From a checkpoint of a small transformer trained on Wikipedia: MLP 2240 SwiGLU, 8111 steps.
Each number is 200 + 20 x the weight over its row's rms, rounded and kept within 0 to 999. Layers, rows and columns count from 0. The size before them is the row's rms in percent of the matrix's.

# layer 4 MLP down, 832x2240, rms 0.0394, rows 0-87, columns 2000-2079
103,188,199,165,222,190,193,192,215,183,153,207,211,200,202,192,188,193,233,203,250,188,202,187,198,193,167,231,190,215,217,202,179,206,215,189,210,188,175,200,204,204,220,177,236,196,220,196,186,210,228,198,172,230,188,228,188,220,223,195,211,191,206,201,236,192,206,195,166,205,178,235,226,192,166,181,188,199,225,210,197
092,208,187,231,222,216,187,210,185,191,162,206,207,197,216,200,184,192,180,178,204,229,178,207,210,183,191,187,197,185,217,197,181,184,200,227,173,197,197,200,210,189,207,208,207,204,189,186,202,227,163,235,237,197,197,189,196,194,183,238,244,170,210,202,172,221,210,185,238,150,194,169,206,193,183,221,187,207,223,182,223
099,194,221,237,174,209,221,205,211,244,212,187,214,205,219,195,215,170,191,193,193,191,192,210,228,246,174,208,213,185,218,172,211,182,199,197,193,187,225,225,205,150,193,184,199,205,192,200,195,204,210,213,181,184,178,201,212,216,194,213,219,213,225,192,211,207,189,209,250,187,197,211,212,186,203,223,239,226,203,230,194
098,202,232,184,189,197,208,222,167,203,213,245,223,204,197,229,197,165,222,228,189,204,221,184,213,197,194,209,205,205,186,173,196,206,214,228,216,185,189,200,186,231,224,209,159,215,195,209,184,224,188,198,202,200,199,192,163,185,224,152,207,231,196,187,182,205,209,186,192,194,195,222,210,165,212,182,197,144,233,180,190
098,167,201,206,189,191,216,217,191,193,182,225,193,202,216,192,172,218,199,187,192,225,198,183,218,206,156,201,182,172,159,241,201,203,215,202,190,189,214,201,210,186,226,210,225,229,190,205,183,165,184,207,191,216,183,212,214,206,185,227,183,180,220,218,194,191,228,228,239,221,227,195,200,185,169,195,202,186,195,191,227
096,186,191,203,218,203,181,171,196,177,171,187,200,199,183,168,218,199,211,198,230,163,185,198,191,233,211,223,211,199,211,190,216,215,218,169,187,223,197,204,233,238,206,189,230,180,186,187,226,217,170,199,172,200,182,202,197,205,242,159,205,165,222,223,212,227,194,209,188,210,203,209,222,195,193,202,200,167,234,182,198
101,224,203,200,173,207,209,201,190,172,216,241,184,193,186,194,166,216,175,203,201,212,192,228,229,181,207,232,199,182,189,219,201,217,173,197,209,198,194,190,211,200,209,192,191,208,213,195,193,182,218,190,199,203,225,231,205,223,212,198,213,215,170,201,209,198,194,239,164,197,236,196,191,203,224,207,212,184,222,218,174
095,185,188,207,226,215,241,201,218,251,190,191,210,192,215,189,197,212,200,204,223,220,212,213,205,205,199,183,180,198,193,159,166,251,193,215,191,208,221,215,218,245,187,131,174,209,187,190,177,173,189,206,198,224,183,183,212,201,181,204,185,152,202,177,203,200,195,199,219,205,177,191,215,202,178,178,208,190,173,194,195
096,221,197,202,204,189,183,225,220,151,173,197,221,209,197,233,226,216,176,192,218,198,217,220,186,201,181,149,189,187,219,191,192,233,222,190,195,201,170,215,197,177,193,221,192,195,256,229,175,173,157,232,211,169,200,182,176,183,196,216,216,200,172,186,218,184,150,214,212,188,210,200,224,239,206,174,228,216,203,183,202
101,216,206,188,161,194,173,179,227,191,181,202,180,194,206,248,177,206,216,192,194,196,205,191,204,207,222,233,214,202,168,191,184,189,188,185,173,204,216,218,211,181,157,230,204,197,196,202,222,191,221,199,237,209,227,224,166,187,171,181,203,219,205,179,191,203,208,225,192,189,184,233,236,182,170,197,218,199,202,193,220
101,180,203,208,238,216,178,205,200,188,211,186,185,209,166,219,199,189,233,199,209,202,180,175,209,228,193,188,181,232,162,209,168,181,181,168,243,200,215,180,191,223,185,182,188,217,212,190,208,203,220,198,206,208,178,194,223,204,226,209,172,221,217,217,210,187,193,178,242,220,176,193,170,222,237,202,204,192,197,191,200
103,182,226,228,213,185,210,212,216,173,183,204,210,206,221,214,220,191,238,197,159,191,186,181,219,174,192,210,190,175,190,207,227,185,186,217,194,189,205,186,177,156,218,174,170,185,181,209,165,209,236,203,230,185,241,162,182,206,209,193,214,203,186,219,211,210,206,216,225,188,207,180,188,196,223,194,218,215,198,216,195
097,214,227,197,222,171,157,208,182,166,204,188,206,197,209,228,190,211,223,191,160,233,208,171,209,148,219,201,179,214,207,217,195,202,218,214,212,230,219,191,232,212,201,200,201,178,210,226,185,210,180,182,189,186,199,204,211,206,187,163,177,201,217,187,198,161,204,199,192,159,199,225,185,186,175,176,199,191,156,209,220
098,176,187,204,212,211,230,189,212,191,192,194,208,177,235,210,202,211,231,212,189,190,214,198,201,187,192,204,212,212,172,201,184,169,185,217,206,184,186,223,172,212,215,236,187,229,227,200,203,218,214,192,208,199,196,209,194,199,170,206,202,225,169,180,169,157,206,207,177,186,189,203,230,165,233,204,155,190,196,161,186
101,197,225,229,224,160,181,228,233,199,243,188,195,191,183,226,156,197,188,182,189,203,167,191,206,169,194,184,189,220,184,203,164,215,180,194,173,173,199,185,213,157,225,229,235,181,217,194,194,223,186,168,219,204,186,203,208,196,186,196,199,213,174,181,212,202,250,220,223,185,232,219,212,244,208,223,200,175,191,222,211
095,215,188,191,199,181,196,186,194,217,195,200,185,202,219,180,208,186,179,218,201,242,170,223,168,191,164,163,172,160,225,179,208,183,193,214,212,226,235,193,179,189,204,224,249,196,233,208,194,212,201,196,218,185,197,186,209,164,223,185,188,199,200,175,215,195,226,166,190,173,222,181,219,209,235,165,216,223,183,162,228
102,188,188,202,174,201,200,225,203,238,165,217,245,191,213,248,186,188,213,209,209,203,179,138,199,195,200,196,183,188,196,209,151,219,212,196,195,197,197,221,180,169,164,144,241,219,202,182,203,209,212,187,196,222,172,200,218,154,214,185,215,216,159,174,200,191,223,189,242,160,191,199,203,198,187,191,157,221,182,200,207
096,198,189,223,234,159,172,194,213,220,188,180,211,206,170,178,136,215,206,198,230,224,184,187,190,197,186,189,210,201,197,218,204,237,230,209,189,191,205,171,204,254,189,184,186,195,179,200,218,219,150,214,206,185,231,204,195,203,219,208,207,175,206,201,230,203,210,167,208,218,205,204,191,170,186,219,176,198,190,187,193
099,189,177,195,193,229,174,194,162,185,205,176,213,188,206,178,186,200,196,210,187,201,205,245,173,195,230,229,189,222,248,189,214,202,208,204,218,200,183,237,233,194,209,190,178,212,183,236,208,208,218,168,211,197,158,199,223,179,210,214,220,234,184,216,199,212,249,194,184,230,211,180,194,208,254,192,176,189,197,192,176
102,151,189,206,222,166,213,194,208,221,236,162,194,206,192,196,179,209,207,172,206,177,221,223,193,245,168,160,170,204,224,201,212,243,165,210,194,215,192,226,205,172,206,162,180,162,192,196,211,204,215,198,212,184,138,187,205,194,203,213,207,231,212,200,184,197,185,175,169,231,177,193,187,187,182,228,231,213,212,194,194
101,218,171,223,203,229,177,201,211,190,214,204,227,175,211,220,227,202,209,198,243,231,195,214,194,155,207,200,172,170,182,205,181,175,203,214,181,196,214,188,215,238,167,170,207,218,175,208,184,171,207,175,215,193,169,209,198,194,173,206,161,229,178,213,199,191,224,191,213,217,201,201,218,196,196,173,219,190,212,218,216
101,198,225,214,222,207,186,229,196,200,181,161,196,199,163,210,236,206,196,185,214,207,211,184,204,158,198,167,196,245,230,203,181,197,225,202,173,178,187,197,201,194,162,196,203,219,193,210,197,189,181,193,220,202,182,206,196,201,177,189,205,222,184,195,193,168,190,177,205,190,206,196,244,173,181,187,214,207,206,200,193
102,177,194,197,169,197,228,177,194,177,206,226,215,200,200,196,212,179,220,163,220,203,205,218,228,203,191,226,214,179,206,199,186,203,204,191,213,195,210,175,219,190,181,223,182,207,214,195,215,210,215,223,217,179,220,206,176,189,235,223,187,200,209,184,200,194,180,230,181,194,168,164,204,153,196,183,213,169,183,162,203
099,205,177,192,169,185,210,200,192,205,206,199,209,199,199,221,205,207,184,205,247,179,175,215,184,186,166,234,193,154,172,158,197,207,183,223,197,187,192,172,171,190,216,232,201,217,190,181,223,195,193,218,170,215,182,224,175,225,210,185,195,230,192,192,193,196,207,149,181,161,226,203,192,177,221,221,180,199,192,183,161
099,196,213,172,227,189,221,214,183,201,196,223,218,184,196,184,184,205,168,192,239,198,232,179,240,208,194,221,206,190,197,212,176,210,199,196,215,192,238,147,202,182,186,206,185,192,228,220,200,210,189,167,198,200,202,198,204,213,173,187,168,197,199,205,194,199,208,192,214,195,176,193,188,170,206,190,192,191,147,223,215
103,193,235,166,228,184,207,239,182,197,215,189,194,198,231,219,215,226,216,216,203,237,225,172,237,187,196,208,198,220,191,199,204,208,222,180,203,162,193,180,200,191,248,191,218,234,200,181,176,183,191,202,210,215,186,215,191,248,188,192,182,216,206,239,223,223,185,180,240,160,222,202,226,174,181,215,150,179,207,202,184
094,235,187,210,214,169,187,204,207,198,218,196,206,204,186,197,201,197,224,187,185,220,196,187,198,210,199,189,203,201,192,189,205,218,195,186,182,220,198,184,179,209,244,183,202,197,209,182,231,193,192,200,185,184,229,226,214,202,233,187,208,233,249,185,192,180,175,190,252,169,178,214,225,247,233,179,199,185,201,192,219
103,189,251,187,222,224,219,186,196,163,172,195,221,213,199,194,194,190,197,182,224,183,200,208,184,183,151,169,170,211,204,158,191,175,200,149,189,179,222,215,231,168,178,182,215,202,211,201,196,182,197,178,211,183,178,197,190,217,178,170,186,203,205,196,222,165,181,214,202,201,190,214,191,190,197,226,188,222,229,196,169
099,229,236,233,191,223,178,192,214,165,224,234,224,194,190,190,218,183,234,191,222,231,161,207,164,192,194,206,203,189,190,193,206,157,182,226,216,198,207,220,187,203,172,229,214,201,198,175,212,196,193,233,196,209,198,218,216,232,244,188,204,201,204,189,196,212,207,224,212,180,198,210,178,176,178,194,239,153,223,193,210
106,182,218,198,158,194,227,217,210,228,222,200,185,203,189,166,208,216,221,193,225,207,194,191,202,187,174,222,225,170,182,170,153,171,215,211,197,174,199,190,171,203,212,222,166,235,196,209,227,205,222,190,200,222,222,203,169,252,218,204,221,202,234,230,211,226,186,208,206,186,157,223,214,217,208,228,210,198,174,188,186
203,210,179,211,194,216,183,194,128,214,198,204,191,207,213,235,205,190,202,202,188,223,196,211,203,185,199,207,213,196,216,206,204,205,195,197,207,202,204,204,209,180,217,200,184,163,189,192,261,198,190,183,210,209,184,225,201,226,222,220,194,195,211,257,167,224,196,209,212,171,168,175,218,205,203,191,170,221,207,216,211
099,220,176,222,193,194,156,193,179,184,252,216,175,193,186,207,227,212,252,181,220,206,223,212,187,204,180,259,245,208,174,246,212,210,194,205,179,205,200,188,195,230,180,199,206,239,197,210,199,235,186,201,215,198,214,196,171,199,180,220,198,203,179,218,204,235,165,196,171,236,221,162,193,171,210,170,220,174,212,184,173
101,235,185,198,195,193,204,177,228,200,233,203,191,206,184,200,199,215,238,163,189,193,201,227,187,182,180,177,191,167,174,195,179,218,225,176,179,213,202,223,194,200,202,185,221,196,199,200,208,190,203,199,215,200,158,196,219,216,183,219,220,231,199,204,183,156,219,196,234,157,179,200,189,220,202,198,192,201,200,181,207
099,243,191,222,208,240,202,178,179,202,198,197,211,210,205,222,176,200,213,226,176,202,225,182,211,195,196,226,177,193,157,201,205,227,233,206,184,178,182,210,206,214,216,192,222,234,202,175,208,225,173,183,190,191,162,224,185,200,201,218,188,238,176,189,174,192,200,158,226,199,192,194,240,216,156,243,175,171,208,217,197
098,192,204,153,202,211,223,186,220,220,186,204,206,211,189,211,196,205,226,190,212,188,217,201,211,198,198,168,212,177,217,154,190,167,207,223,161,169,215,190,166,152,208,221,214,188,136,218,211,185,221,214,170,204,185,230,192,217,191,214,205,164,178,219,221,204,220,211,218,176,197,233,203,209,181,200,171,210,205,230,220
098,221,200,231,174,185,182,188,187,191,201,177,191,198,222,210,192,177,207,217,193,214,147,197,192,188,188,235,226,203,206,186,202,176,197,209,192,172,188,173,208,186,196,183,197,192,189,201,189,209,219,207,230,204,204,175,180,230,233,193,155,185,219,210,175,197,208,219,168,197,161,194,190,182,219,224,222,244,198,185,241
094,201,200,203,215,219,174,210,210,244,216,203,189,211,214,179,187,191,198,191,222,214,228,213,226,180,203,220,221,150,200,182,171,184,214,179,227,228,215,182,204,178,188,163,173,199,177,157,209,189,193,246,202,196,205,191,213,174,202,187,196,198,224,206,191,190,205,225,200,182,181,196,189,228,213,185,181,197,168,204,225
100,169,189,247,180,195,214,200,204,217,242,235,215,211,181,165,211,181,197,233,228,209,205,260,181,200,202,196,214,209,218,186,205,188,163,235,177,222,190,213,191,245,229,197,201,208,220,142,212,219,215,149,202,207,197,216,195,211,168,201,193,203,224,211,226,183,219,209,195,194,214,215,200,157,211,219,205,204,214,212,197
101,230,188,200,223,223,228,210,211,255,164,217,211,180,190,224,203,175,187,200,203,221,191,213,180,185,204,219,174,214,220,200,221,222,213,201,190,193,197,213,188,178,230,224,200,193,191,176,212,201,166,179,222,184,180,210,210,158,195,202,183,191,209,218,209,232,198,208,201,205,226,202,173,177,181,202,206,181,199,217,148
152,188,203,208,185,205,208,189,216,191,234,203,235,168,213,207,202,230,233,183,178,178,203,237,192,213,181,201,224,187,177,219,197,193,198,203,229,231,204,199,177,209,232,185,206,217,190,213,214,221,222,210,202,198,217,201,168,176,214,189,213,190,190,195,215,166,207,207,182,220,205,225,203,200,230,195,198,193,203,182,178
101,224,226,181,171,221,168,184,178,188,196,217,266,192,197,217,224,187,217,190,220,221,182,207,199,165,180,224,190,198,204,202,204,193,173,165,202,184,223,208,205,166,170,208,182,202,160,158,192,185,209,194,232,187,220,201,231,192,215,217,173,199,185,185,182,190,242,189,219,206,161,195,199,167,182,191,195,186,210,203,211
098,183,214,180,191,182,190,182,189,179,232,187,216,193,213,195,201,174,199,180,216,228,205,198,184,226,233,218,189,206,196,213,221,215,204,241,199,185,196,203,168,204,190,192,185,224,180,168,200,204,196,225,248,207,182,231,173,233,212,176,239,199,179,208,178,238,189,186,227,198,188,195,187,196,184,184,166,164,202,170,210
099,230,193,202,204,177,193,225,209,178,207,185,192,189,210,207,195,189,207,179,180,189,215,177,199,169,223,172,181,210,213,187,166,185,231,234,213,193,221,176,195,181,206,156,210,224,175,200,171,192,225,186,199,218,191,241,183,227,220,213,187,212,210,189,215,184,183,210,180,182,176,190,175,225,175,209,216,199,202,194,203
100,235,185,198,176,212,222,232,216,236,198,163,206,204,188,194,214,191,203,198,199,211,149,196,221,207,212,231,212,196,181,197,205,194,186,208,215,182,192,218,169,191,206,176,244,201,180,210,228,193,188,170,162,195,173,216,194,174,216,204,227,263,209,177,188,204,182,174,203,199,198,206,188,191,215,195,189,203,202,196,210
100,196,191,198,195,213,230,190,188,183,177,215,213,199,192,207,206,181,163,230,189,186,211,226,234,195,249,192,214,189,211,161,189,201,220,177,192,229,203,212,199,218,159,226,164,202,205,211,207,192,219,241,183,193,231,235,188,185,208,208,191,209,190,200,236,181,163,220,198,192,207,159,203,193,207,217,177,161,176,170,192
103,195,220,215,205,179,253,198,218,165,239,189,221,213,212,190,207,174,226,220,208,166,201,220,218,208,169,199,222,171,220,203,207,200,201,195,162,200,185,217,212,186,206,211,229,169,207,202,179,226,170,209,188,185,189,194,200,173,193,176,246,232,230,224,227,201,218,188,178,225,191,215,194,187,240,170,206,186,182,200,229
098,215,224,201,213,197,191,176,192,228,144,202,199,205,223,172,244,174,162,188,222,244,210,165,239,168,213,193,192,198,198,190,221,173,225,173,194,163,212,206,222,215,204,217,225,188,236,201,165,227,220,174,194,203,220,203,188,226,187,202,191,204,176,150,182,240,222,183,225,178,185,190,198,198,186,141,198,187,190,169,242
099,196,207,194,221,206,247,200,223,225,240,204,186,184,187,182,227,201,221,206,211,211,219,238,224,182,183,207,251,203,198,208,195,217,202,207,212,240,231,222,220,222,189,176,192,185,183,219,208,186,205,230,231,201,195,190,203,190,207,209,192,237,221,167,225,228,219,202,214,194,201,221,226,201,207,196,184,208,198,209,201
098,198,190,203,200,171,190,200,194,210,173,237,206,213,200,190,182,158,162,154,177,210,195,176,266,181,224,203,189,193,185,206,211,173,202,183,185,185,183,224,197,151,196,199,222,206,230,193,186,189,207,216,223,202,171,183,216,202,186,186,187,206,161,212,182,232,190,206,174,192,161,199,218,228,191,187,222,186,223,206,183
101,164,208,171,157,164,197,176,192,222,212,224,195,200,219,200,174,168,205,162,191,229,189,207,224,216,193,207,225,216,186,197,216,180,199,220,200,209,217,203,204,223,221,205,218,206,222,241,207,236,209,211,196,214,206,156,203,225,211,205,237,225,215,205,197,196,207,212,178,224,201,203,190,174,230,174,209,204,211,179,174
099,222,206,192,213,189,203,190,210,199,202,202,194,224,214,208,195,168,184,195,201,210,202,205,228,203,218,213,173,196,196,155,233,181,164,176,231,208,194,209,194,178,227,159,131,187,235,217,200,200,181,183,189,221,204,175,194,201,180,195,247,220,201,208,171,200,191,187,217,229,224,210,184,158,222,179,180,164,234,175,179
099,196,218,194,173,170,221,176,177,218,179,203,202,219,210,205,186,206,194,185,179,231,214,166,229,197,229,202,173,186,192,182,223,181,226,223,186,195,197,245,207,195,183,158,219,223,220,195,201,184,213,162,209,218,192,206,184,197,209,175,190,234,210,186,192,220,192,221,202,198,195,183,168,198,186,159,219,203,237,203,191
099,173,199,211,224,233,221,164,209,201,174,216,190,181,208,204,212,195,224,223,208,187,193,198,163,179,191,231,222,223,182,220,229,229,218,216,184,191,226,235,189,261,209,248,183,221,216,198,190,169,207,187,203,204,185,213,196,233,214,124,213,205,195,163,188,204,227,195,155,193,238,210,205,179,224,222,227,191,205,190,212
099,184,204,162,203,216,199,197,178,214,216,200,211,207,198,189,183,210,203,204,201,200,234,237,220,207,198,190,168,204,196,205,190,208,198,197,212,218,227,202,193,230,188,246,205,191,192,217,201,250,191,202,184,183,188,218,211,157,204,181,206,154,202,184,186,198,210,194,209,204,198,172,181,206,202,177,228,165,180,173,206
095,206,213,220,172,215,196,210,186,195,220,211,197,212,217,227,205,203,183,175,233,177,176,213,191,198,232,169,204,211,201,205,215,252,204,182,218,204,218,215,215,196,194,186,164,194,191,230,222,222,211,186,173,187,205,193,204,180,200,182,208,183,164,171,181,197,199,178,151,206,182,168,177,217,187,188,201,137,206,226,230
101,214,216,220,217,188,206,206,203,216,190,205,210,193,215,200,199,206,221,223,177,197,186,207,207,198,219,235,184,172,188,210,211,226,212,229,222,193,197,222,227,197,220,212,205,269,185,186,190,207,149,183,223,184,177,199,181,170,207,209,201,213,216,197,199,207,209,196,187,236,234,192,195,206,209,211,202,166,205,183,207
096,183,199,226,211,184,188,201,184,227,170,212,226,196,196,202,175,200,172,195,215,198,163,160,170,182,205,193,164,170,208,195,208,212,233,215,212,153,193,183,240,223,170,213,209,209,182,209,201,242,193,213,174,193,223,186,178,175,242,233,223,198,195,165,191,187,183,198,191,218,189,200,175,201,176,236,197,209,184,215,220
098,175,221,189,192,180,225,179,185,240,210,197,195,193,198,195,194,181,203,208,228,198,213,193,229,195,192,212,218,174,221,182,212,222,191,192,209,203,205,194,204,200,196,218,219,172,180,267,205,179,173,185,183,191,196,193,208,168,232,199,179,211,219,216,250,209,193,178,203,211,178,188,199,200,150,199,231,206,177,195,196
098,211,229,195,202,184,221,213,190,192,175,200,173,209,181,203,185,186,169,171,205,222,162,161,191,200,199,198,212,218,172,220,206,207,189,196,192,182,218,194,203,191,181,199,231,206,242,187,227,192,172,188,212,192,224,168,195,219,179,203,194,211,187,188,211,224,144,247,211,169,207,166,177,209,196,202,189,218,191,198,179
102,216,174,181,197,224,186,203,186,230,233,195,186,203,191,190,167,225,217,215,195,210,212,217,212,160,214,240,167,196,164,221,204,178,228,249,208,197,204,199,204,241,199,202,183,191,219,209,197,203,203,185,194,218,195,188,186,207,227,186,197,222,229,172,199,213,198,181,152,215,206,203,212,174,198,213,223,215,226,204,216
102,200,209,200,171,182,222,208,198,212,173,193,202,189,236,223,203,218,180,177,210,231,212,157,219,220,214,196,215,211,194,216,164,213,214,223,203,195,193,189,201,181,202,213,243,212,209,197,225,207,162,176,187,213,215,193,169,219,186,234,193,205,207,173,199,250,201,210,226,148,209,218,170,164,201,212,213,240,165,235,225
098,157,204,191,216,238,165,198,215,209,220,202,201,207,218,216,216,193,196,209,206,166,233,162,197,229,193,202,201,181,205,209,224,200,200,221,223,227,172,198,209,196,245,192,187,193,190,179,185,215,209,204,197,207,195,219,183,192,211,226,214,186,230,200,181,189,223,248,218,212,226,229,213,202,214,193,200,208,173,190,228
095,225,156,193,175,213,204,234,181,210,185,198,197,203,214,187,195,163,228,194,196,221,203,196,182,180,215,213,198,201,193,221,199,197,225,206,236,226,201,177,208,193,182,173,205,239,169,186,216,207,206,185,200,189,218,200,220,180,233,206,206,185,182,235,180,161,196,224,203,203,217,184,209,228,209,250,193,178,216,186,208
100,180,182,219,183,215,214,243,179,216,222,214,193,189,185,208,195,210,217,221,182,195,197,184,217,242,227,217,188,199,227,217,183,203,222,213,185,194,171,205,210,176,178,218,212,214,207,192,207,204,196,199,212,211,205,186,189,217,191,193,159,225,165,199,197,242,173,214,247,220,234,232,221,175,235,195,226,193,201,194,187
102,209,183,210,207,191,194,170,213,196,224,221,195,198,179,231,215,180,161,211,196,180,215,208,178,196,234,190,213,197,212,200,202,224,209,161,204,228,203,233,193,217,215,223,160,214,205,215,172,201,191,202,204,201,184,181,180,165,196,198,228,217,171,185,199,201,193,230,152,183,179,207,207,200,215,197,233,204,232,196,227
098,189,224,178,217,210,194,197,220,202,203,184,220,207,163,218,178,192,205,198,187,160,193,166,226,192,226,185,212,203,228,193,227,215,194,199,221,195,214,192,204,219,192,211,201,205,192,192,223,192,217,181,154,215,203,205,191,207,220,172,222,195,170,203,218,187,186,169,217,183,194,219,223,235,187,201,230,194,214,188,239
099,164,195,201,226,189,172,200,195,173,199,177,220,211,208,215,183,229,196,215,201,169,230,164,192,238,210,198,215,213,211,211,218,188,158,181,230,230,178,165,216,224,251,221,196,175,207,207,218,241,196,191,208,195,180,208,218,188,189,229,196,163,225,243,232,219,196,219,192,192,220,159,211,188,207,214,168,190,194,181,193
095,188,206,211,221,178,207,213,188,195,191,200,182,211,199,191,229,224,209,190,174,203,215,199,203,203,176,173,214,205,194,243,207,214,209,212,175,195,191,241,186,260,167,160,210,194,188,161,189,195,196,185,184,194,184,209,185,191,208,221,228,220,176,194,200,173,209,223,144,186,213,185,176,201,199,162,191,206,218,177,233
101,169,222,211,186,179,198,172,182,203,174,191,181,194,196,196,200,202,154,196,187,223,218,222,225,216,209,164,212,184,212,190,195,208,196,221,139,220,202,209,215,178,194,195,202,194,205,189,206,200,172,207,180,196,208,192,152,197,211,205,195,183,159,213,190,205,219,187,165,169,211,258,211,207,177,190,175,226,172,204,246
098,204,203,175,205,186,210,234,196,232,187,209,206,200,228,216,190,169,237,172,204,210,208,178,222,197,190,212,189,191,170,195,153,154,212,185,193,205,212,183,189,176,204,199,156,170,212,235,211,219,245,177,202,198,196,188,205,235,161,202,208,221,197,207,198,217,195,197,246,183,152,192,220,195,166,177,189,193,200,160,206
095,208,171,196,208,219,256,180,216,179,232,231,196,200,215,180,182,180,196,201,197,190,208,211,130,201,151,163,223,226,250,229,200,224,196,220,178,198,213,181,209,194,207,215,201,184,216,222,213,210,184,207,201,194,188,175,185,234,174,211,183,195,176,199,190,178,199,206,198,183,171,152,194,203,212,163,190,187,209,181,179
095,185,187,228,172,200,186,222,170,192,193,218,204,193,179,171,155,215,211,202,227,229,223,216,206,215,220,237,197,207,216,237,214,194,216,220,231,183,229,188,200,180,172,178,215,197,196,199,218,192,207,186,181,212,224,180,210,211,210,219,212,223,196,208,187,223,195,202,174,190,187,190,218,195,235,187,221,186,183,233,237
095,206,206,177,210,255,187,187,183,203,191,221,191,211,178,155,204,162,199,203,189,197,198,233,177,189,185,216,208,183,204,201,196,180,198,188,193,232,221,206,187,195,211,176,207,193,210,200,207,177,220,215,198,200,213,204,205,221,188,198,175,198,215,234,220,206,183,199,222,173,222,190,218,216,211,180,181,191,214,199,169
102,178,210,211,179,214,203,224,212,181,219,224,210,189,208,179,202,168,213,190,214,193,242,193,196,183,224,247,192,226,187,217,223,175,219,195,206,230,189,203,212,175,221,218,244,217,218,175,196,191,217,189,192,216,223,218,208,206,190,203,178,231,206,203,175,197,217,215,183,229,221,200,228,200,234,193,206,185,228,184,203
091,171,200,217,192,192,216,247,189,177,202,189,193,188,202,192,201,205,188,205,183,220,218,145,215,198,185,199,212,200,174,200,220,206,250,191,235,217,204,203,218,203,206,180,201,217,192,209,202,200,200,229,226,208,219,220,180,179,204,209,203,217,204,193,221,206,162,227,226,222,205,193,252,225,213,209,212,170,194,203,207
099,213,208,210,227,236,233,177,190,210,200,195,199,216,229,219,178,197,183,235,175,210,189,185,212,177,211,201,192,201,211,209,189,168,217,217,208,183,192,161,216,192,220,224,203,219,206,208,178,215,190,179,178,212,134,231,193,195,225,218,186,193,205,191,192,239,163,200,243,202,205,193,214,175,189,211,202,224,195,194,216
097,240,212,215,192,202,188,231,222,195,207,226,209,216,202,212,201,172,198,223,195,197,187,199,219,229,194,184,186,202,198,200,215,202,227,182,225,222,191,219,203,181,167,181,245,184,202,243,230,202,200,196,188,220,210,224,199,203,190,173,185,130,194,185,171,203,195,192,200,214,207,183,197,204,189,173,242,200,235,209,215
099,230,202,210,178,173,215,184,213,180,171,209,177,211,203,186,204,205,219,169,218,214,206,203,177,224,223,193,208,182,167,184,188,194,201,206,214,183,251,213,193,199,211,177,216,203,236,180,194,168,210,188,188,205,221,180,190,204,179,204,217,197,176,182,167,185,239,180,186,223,205,208,171,213,189,177,172,227,202,220,240
095,225,228,233,194,196,149,203,224,183,228,187,235,208,177,138,202,214,207,224,149,176,185,192,202,243,206,150,174,182,241,187,168,195,191,189,206,192,202,179,198,146,195,200,185,202,208,187,253,188,158,209,185,197,215,272,199,195,212,203,205,184,230,200,218,193,162,234,203,209,208,207,182,209,203,201,213,213,180,176,179
098,191,191,197,184,236,199,236,172,244,179,190,196,198,211,204,203,203,186,229,221,204,191,191,221,200,209,219,194,218,211,226,190,203,198,232,217,181,190,217,197,202,182,230,195,187,162,197,189,221,207,212,188,228,194,199,191,198,226,193,217,194,222,221,179,211,178,201,190,207,191,212,179,189,233,186,210,195,222,163,217
101,212,183,218,221,183,196,199,189,221,196,195,206,188,212,224,194,186,217,170,215,228,189,163,192,211,183,194,180,216,183,206,184,179,193,193,189,170,206,236,218,203,225,227,184,221,227,235,180,189,209,204,252,186,214,200,185,198,181,229,206,225,265,165,207,216,251,203,179,188,204,196,221,201,207,193,231,158,168,206,239
098,213,234,182,214,226,232,205,210,194,235,227,233,187,226,200,244,198,214,220,193,215,180,167,193,184,217,194,192,164,214,221,205,211,204,198,191,202,234,227,172,176,187,192,216,210,202,216,200,201,192,210,228,196,248,225,197,177,215,204,199,194,185,202,255,197,225,183,214,178,168,205,204,153,185,177,209,179,179,206,185
100,206,201,199,203,199,214,196,179,225,181,203,219,203,197,252,205,205,227,187,184,208,189,200,246,177,206,222,191,187,183,198,199,169,210,182,204,172,187,183,242,213,232,210,189,202,221,189,177,199,195,201,229,196,183,213,191,230,200,195,184,225,186,229,221,201,215,179,225,190,188,157,196,189,201,222,185,184,215,179,155
092,225,183,186,166,216,175,220,182,216,188,189,203,175,192,235,209,190,214,201,151,206,198,205,193,179,159,255,207,193,182,194,172,220,185,167,239,201,211,213,159,198,223,195,140,188,213,169,191,219,198,166,215,192,217,257,209,215,227,188,183,223,216,201,186,205,204,171,225,207,161,199,200,175,220,195,212,191,198,206,226
102,198,167,205,186,251,191,199,236,210,200,182,197,199,212,230,187,221,222,205,221,210,215,179,228,211,192,224,178,196,175,223,234,218,191,162,234,236,222,208,171,177,195,192,218,217,181,226,198,191,233,226,191,220,206,164,214,169,194,224,201,175,230,168,175,181,176,198,200,234,151,196,200,189,202,184,196,232,213,211,201
100,202,222,165,194,211,240,211,190,214,188,198,206,194,193,222,199,187,189,198,181,199,184,216,189,218,233,185,181,197,204,189,213,194,165,243,202,216,217,182,208,194,229,214,194,201,209,212,207,217,218,194,225,219,203,186,220,194,225,204,199,187,170,201,205,223,152,162,212,209,195,176,192,185,188,199,198,228,240,204,199
102,174,229,187,195,124,208,162,194,164,174,184,197,199,225,211,213,207,177,202,204,187,212,174,245,216,206,169,224,217,194,210,225,189,198,192,199,198,207,224,192,171,186,175,187,177,233,232,179,197,205,184,212,199,210,231,197,219,207,191,198,174,172,200,200,188,179,182,221,222,178,216,218,197,177,211,227,228,193,181,200
093,210,173,218,213,171,192,189,211,141,208,208,201,206,162,233,222,260,202,207,213,222,171,195,225,222,185,187,189,158,199,194,185,198,183,201,195,217,232,206,153,190,204,215,211,197,206,197,194,184,175,218,206,190,215,198,196,212,254,193,200,205,231,231,237,179,206,192,190,203,219,191,196,188,220,213,181,149,200,199,183